Each number is 500 + 40 x the weight over its row's rms, rounded and kept within 0 to 999. Layers, rows and columns count from 0. Numbers have three digits each. The size before them is the row's rms in percent of the matrix's.

# down: layer 10 MLP down (transposed), 960x320, rms 0.0902, rows 376-422, columns 192-255
# up: layer 10 MLP up, 960x320, rms 0.159, rows 377-422, columns 192-255
down376 103:490517534540463491494426485531480511480526500469426505495576473546483490495497517521469512478559442565399473478471504477412427558467573564546508564519532518574513522437532501518414497625511483
up377 102:439496570489474537507462449534518508548574537532495503465579503545500489487521511511527458561547508444483580494492530528565538484424505511499443469506502495443501468557544465492527502561507511
down377 095:593500465509488503566501431452499483453545447521524467481482525437522549504484482556608459502539496508511515459474512500501492570532568539514561565504476531465524517506543471421542468469512479
up378 100:501452502540475519467530499478508450473439530563485509553530486499505498470447558494476506527539489501526501454484449470479484543498455488561488473490561526444510441481582533517553525576480572
down378 096:525444505526465417501513489466426506560491489455526491487496469498516486559555489561519510411438507498557502476536508522544491418539490499519455524522516511486479444482456512455499539539421494
up379 097:474531611476517510486512544534491487521416466537478495495546457507500549529458538491481465533535510416477521502519553499490449499459493471475474511502557556518446530455577526525463494556510496
down379 097:446442458531530498554540506576484491498554539472472512501513454457546566584569501504495467549495538517529552440527515466504506481550517531461515579475474504552567483541532585532611493449453506
up380 100:443487429526527424526522469478448534497501493519475585455535447574518516529557570503523469483485534558518466504510496480468447523472489458432425511489507522549494539512475466543486459514468516
down380 101:532510503531499507543482453542514531572455464498438544504536554505483584467544528489472540500463428484532439507436549525514559541412483472516556564465448496515519438473486478537488484477478542
up381 095:584487494457558473447457523488470377519447520542497482521495520541556549502604514435498460556438545491540445513528436563539485512584493418546437529420522434523448561507467495497490421481476447
down381 097:504528574452489479576558503404457535423502607419493518520480461500591528462594430506492519528519562452488551522520557466453466516454514449487496490492595514444541410481534500499523554484427564
up382 100:477451511526529456455479586602417542505488448526511463482476498511468539509525488517496467518467487500511477506557510478509480535451495504471470475508546511485490467489537514525590451542584551
down382 099:512483520503467460493417597570487486495492554536535459528497474459460495526479460504526622504495445530459478432480509546574520493510562482478520514579510501476473528500515410555482524541550525
up383 105:489525522629450517539510480541465530528519481481540445464547470489504515482457423449512556554423464463451455578462491531462526453540458435508525474459475512521542476441532549467477499498510511
down383 104:514451518490483450480539408508536474500471504451467510540565499529516496465583528504515542509501455540485501551456519561505466526557522493494551479503527481587512477503488500403451527479506571
up384 089:509548574567585481474446523474482496478535503457563490601563532519483543500481575455492529500497572508414471457504521433478509575494469480525421557527550531509478509506492486486516490528516455
down384 100:519500451518412473519566461454451542491476510515488489592527522506498434494500565528487517527508479467549489420579438483504503508525449473559513520500467496457476480479484474505544489448533469
up385 107:499505549488532486527621500441491512510472493487493553546495516502514496478496510536478528422465490489484561463416448495483505485491474586444470523532505552433460512478545515524466482588492508
down385 108:526485566490521579466458482434461440419380437554484519572505509484518514526484474472607534548501505498464479567536443566448452483505505537522466520466484503485600580516484483453502447471381540
up386 104:499482506497458536550479416481496465444543529542550499509519551471458509570542508519512509423466540430422492507506522469549565443535500530463436533563555478448561519546497436506479515539599489
down386 099:508456541475427486432483474569487520391487526503493475509564569438536476446405523548538465546477527520421439511502568475524588531500475477449485511482509476443479497530486511442534458481495471
up387 102:493586427507504482454415537483529502560489459487464500401462486505527485432480520516542432525437497459526548520503498468511548510440459525493523522399529480485499467549457523503503567581509542
down387 098:526453534488525569564554450474510551571488481533494497547424501448524449502432458530538494537503526559461528509473440479498425500434513519527519569465511453493493465457467459473463456460387470
up388 094:576525469516499480499451459520536582451428461547500487551492540562449425501496503520470619494470530484466485501532536483493506570489500559420514480437438530519484512518480436559504528508478487
down388 102:385510499519474425528411492537514484499440526506438521446519432497500563436500499548445569434507491474531563526494499507506537522555443486523504535482509498493521493556443484500537534405470536
up389 111:493500530517532541442434470571431478552513529468582451524508471450468464519521533557512512469593457516504470483474547568547502491514529467563487506415498498484562490506534514487508548415517448
down389 107:487453495532516568520464510480394533540520513527505448536505504517523536475462455491525529444488470508499486473482538441567541375482553535574537511481531473533543457470470512456498485561410518
up390 097:475463536520508497539568495545493449470498485545554442468518481458560546469534402508556483496525590472516456481458487456446524459468480561578429446483509468445507502497494541540495527490485534
down390 099:588425553483512506478511488467478498499503560447529436539539488462526509534519513473519458560563466470526487535488524469442518520511471564427435467412504546441493509524417517467487498490566543
up391 100:426453525531534512512478484534427451507450518462495452588505514524451489526569496550513506500471506456565485526511534454518495502529464462482464466525507512473480483460474498508406464441522574
down391 098:486433547558489518548455485479474510488484500535527492512461496464576531461511574460459567505423497483483543488489446491447497554483495488441546507503495507489497430451488445492515484544508552
up392 103:389477551625519490529513493432510501551525442522468550541553439490515452497553489593453505502498533456564530480523505505521526591482472541498528435474567387528534518500520506486444489510476465
down392 103:462478483536553452533528514437522427508499512491490520457428447544485453481526475504518583539529511502477560421458478486472491607459502460523502475520544497532447494541480505479497522491548472
up393 092:486465546542510502521440467494472500494455485493556504501474463548419463463564423453476506501500513490442447489496518562484504535508558490401497482535469585480561520521516539479439545524546489
down393 095:570474456465489510524476479510519426452504519533547442531565482544510512456506556495501467457549466441539513522441464516567516458528518447569472478541590530543513419496491545479522534475440531
up394 097:436515524454518458520470533514522536493477529513533507448477471491491460519555435479502473512473521491428526526450544499462539499485526507510536484505494493467496530493503498471581514508513482
down394 097:513456464517448500491481547455421506613553459436450473481474523464495462488510480508530524461497510525452500520541557547477496568469496412538456490516454532507420527470437495504419502518544486
up395 105:480461461499449536481459491493469519461493419485479495460490556463484493526530505568504531516439573477502483453558517507523463486486511525549448485567515572444474465531466517502594554472520550
down395 102:542484547492452415436526438504436523465498517492478542499430553440499535467473493537482507503533513482505458435502466503500515533471494568479486550518508545509471465525456512441506497539512566
up396 097:537499506519522499484464466534493487500506482459522563550546415535455410527487443590509541522565476487526499493485514521491494472569422500503484539559411529618429523478474517557465548464505509
down396 099:551517520472504504450453473442493591488471516532482466508492461476486446546512463563533507509523484530463534535485438471522466401486463502513467481531437473567455556446503607502597494468454561
up397 092:520526386505459503424477490563538451523464571567550466473520485475479496472389486491488477489542522512534536511539477465595522441544522521461547467465479525480506437449520552512494536515484564
down397 096:550563480540493526542533569511527482443485544556481535441462537582596491449472462550498519546517489492434566435496532499492493473544559498471467477538535509495535510454514471484583502453508531
up398 094:456439584520499487507429520489462516524512439458557489489529433507464512502517490505563497460550477485412454513591466530579472437450494500506489509462485462486531543511481454505523521565428487
down398 095:563482549517482457532478524574541521445526454441460493488489410487468529459545426413559451549486560496465455531501499525455426513532452466543523527487509509572454564526480501530441473506454522
up399 098:449544525469549523500454560482513539529376525457428506558452515501553547561482532470486474511436462444522520456552497465503442487526567513479579403493511552483493486439482455536533458517510469
down399 104:521453487552485448486469519488488521550499460526515466494518526419500475485510542475526516486531543592509470432551464551430498490454514544495530451477521543452530508538482470535450553523449486
up400 107:482503576496526524541547454497552501484452376543553507486537570533472512455538482458534530582460486520495386466525549497446407461547523512499442521528535499507488426530571428482504502469497447
down400 102:519464489499488510499572518448493485537487411468476520513492588462546452520489425450471510471580473532476543536508539490555504512513567431486499529503483538539522451433500509485558512555512441
up401 100:524518477534508468426500516480527559429516521520522547501547513474584502528525486443592533546495524471521496509506531501470440448557500514544451481546446485532491520541515498367488510545538474
down401 100:509542524477509512497530518515453477486582468466536430471482474466510543477462511575438549490559510500495527557468580521509545495526532523457487467412503557464477441497541484493559491454494525
up402 092:507469483439448474477443416591594430522464481528463447525499496520416535416457493455489434506474405452481544504580471527525469499551557502495529473581564499547468487512511485486527531493536498
down402 098:476537510437482564457479482499579512495483478557490500479490488569477535480527467452561494473530472424541555559433479503514479546562486448553595414466479532509474536511501523475549542560488440
up403 102:536463494477486466517431443507523476527522492476559500424472523518514454438469560500516464501502488482501491548565430628498451469524519514500518575479424471446447564509495571485502489464549484
down403 101:488502481544521522513495500518498516490547492576503517472460513464434512481475553508545526556484466501525444568497455550486519469468443547582536452524485502508457553494565499501535489488458531
up404 097:545470519451487465446442592492538482516470523546438399492484537494519521524508521433481520576603436479521468502463488540531493512524493533480480550488539497532483449458549554476549486545511444
down404 100:589519484470498513541481509504528502472461503414501437526489539478513493510525557490426551504560511501482522480424465469500479399449482436534431459492484490472518507480451533547451455481494544
up405 102:527421472514533492523522526458449459581525584499472512413556498460510501491533520515537495511475535549545538527477507464545477508508548504463471477502520487508455466484514518526485477514500532
down405 100:484547516437549439555494429487495490539480495524453590454447560499433567432482506469539479520539506474555490529534583473421552482491500467466429478529500520500438563477458498520485532520528480
up406 103:453556502480490510535502464475448450507536512586545494542508492507411427498467490499516510496474522515527530604493538506496465439476476499545501553534383531508452468538462531517467458456471393
down406 104:519473492449476426468538534514498501494519543494484484496494550514533488417541526513510442533574501497507462569530506489508474511484479560467507517446450502500511473455462498520437536501525453
up407 095:487487550584516476529548517439478511512463520521496462500515488503524477496512444476509488532518489406412465495530615511517541569393516514499522500529522499472472490495514502488494535498447475
down407 100:551429445500529549433506497448525448524519501497506511505495464497529507544451476473482505461492434389538547569534472458460517444462485505433553532549464511482475523504489499495427483454480494
up408 094:449529511429561470541508505483489474553488446466496488560554479555479554517468491496544460456602467449482426437484470518521485489463553452469537550569502488507462521626577512552505458520519533
down408 096:437546461543513514488521506494500500464503542542506567525440469464525538477473549458514508531523501470485500490521503449484512496524511498460484522543648567470565509458417445470483428467547478
up409 103:539468454469505444515433458495492455519528477519524510499496464508505567474505418508482474540483502569474467509499426517492527473515527527558458539514563469477542617520494479550462452556481459
down409 102:508452425481458505538447526487505506493466476545502483543526451517466566545439524468499478559468517479523500489506565524502492466487499480523505510543491557436487515518603477500534498478495503
up410 094:499529547520537496475550552514523495458468427489518438564510490506532433554488449458455476465506511491516515469424554515455586496501536516488490493508458533559440503443522485528441460535454494
down410 099:560536345531492548511500603528466523469489488478446600548496456504524556530525509554510448529504512558474495515579525492498454477582486545575446525496538480425523506455469436524508519537539544
up411 106:555438547486525516570504590447503516553463427551510565463466537554508524532523494472564492516568585479541505490505471493482617581521543545478448500518508534537518492518536475529534538444507566
down411 105:548472445546470475501482499491575492538442448439539526498514456488490470429486448548502490561497493381495496545556444524527518522530597565509488456527503434516470490552531493572507438480475532
up412 102:444477412470506498517532548487547509510494505481489544493530460437506538559491499504535508448485501462471483549538496518540535556394519532477513509466472497530511504499462490510520430507501562
down412 104:507527464515545430477445496552453452501494537510508454547530543516447463427552513449530504488515420485491497479491509546478488511477475505482527459458533471470508467463610508442486531519497538
up413 095:428527536526498532477527458465450527440478479545482429508468453548511584550517506530480543527526459494510479436508488452460473507482426458510524468514570527499458572486510416524466447548462522
down413 100:550559525511592494421492487536523502536440552510482494454504522494538548548483501515499531558536489506517532527475536419460506454529509463559488493491510517549461532420507461477509569589484502
up414 101:557449473484512498452470525591493529561499492488488515424516556426552426553459530471560483475535542530492498543478478499483513561500459407495409564471523535517431395535545514428508435496493529
down414 100:553495447519531497464491499470499510464436512445430476477514482518497504516554445399514476570490507522405524553512539532456490492477501486531461547516480501428433534498535463443453500479514483
up415 106:490444518477498455488582443529532485538478507450526488411465496533468479470444476473515481491524456493479512485542515473448492483466520453504488580488534506495513510480430471536506470492523566
down415 102:523463562512510539538538554479522426475488494473554470515546496528511525511515484469525517526528482542559523457557464480443525465477511510458517567507517516442487519569482535459478520508533507
up416 102:542482474524526508487499495509502562480571551555457557514560447516531475491540500568515510464469515529527529533522555485572523486544514522540527477539533449518535499456502502454597518461525524
down416 103:470435553544517479545480531508531526451474502513532480463571511537531498594477443557515460525436504466555513462537517424521551419436527565461481491525561509594472455535405517519514538528444480
up417 102:486443490513599477453417522521463486525556565441446439499535537476517507555445521492550536493509473479556488476532455464532500557491473432520496508437530497495481461490518467485544482487484517
down417 102:404556564483449527509441482471491477492489525440503533537505514499505489537485526449500469406540408491507470502498518512499519553390507521542487515507515562486536518478456481485488520493495496
up418 097:518425502596436452602514479459503514603448492524491417595530549529551538441495428451616460498512518452586480503460443522543483519513547518470515505519487487529508473421500487466515516523453500
down418 097:512509536500507538532519499476483446572467521483490525529485452494526481573559393486492530424488512486501598470545472510544463511500526460493477537511554507464558477482447462473500450480455497
up419 095:504505438551530501511475442568537494572499487447510486488490453440474508495485460378501492511488487414508481544538481487550465535511525441489506544545482539556541464495505488492492558486440555
down419 095:474512514476491498514499560446486480495541568565503515526468469482430510458533506493482505498550513440492514451476550496538548498509490496559520531481520481494467484537554560367501511465446487
up420 086:577562474536500527506513489457523463520503496487491496569608507532488475524554541518561468510549472545471506451495504417507549498488497523444510509474497507522512523531519484440495523487586492
down420 087:514498548535438500388467498423447563553549470463449516469459453497514512466524469541448519505480573538478518515468534491545478562493461436472521531437534524494493422562542490540505545494506502
up421 103:499531527475471485508582537516508562530475530469522461519467479445475584492477567484530460457529520480533472404476520517517559490483483449469536502401497554552555440500494529568593432498449438
down421 101:459554526505484433495517511440493506528520504544522474480519463415509454548500460484511454430455515494523519531465476426476523469488427491442449536508477529485509476503500458478501513449481460
up422 096:510482469524471470481546549512531515435478515490532455475556527460562418519470457586521552458442569496508533461402504514527483512484598506450526471476450553466484421430480506523432553535519421
down422 103:476520515562519464485484536544511512507519405485525478511476551471535494569511489472489491454563551579486478530536501542548623518491486457475563481536506494525565548586592468484563472520509430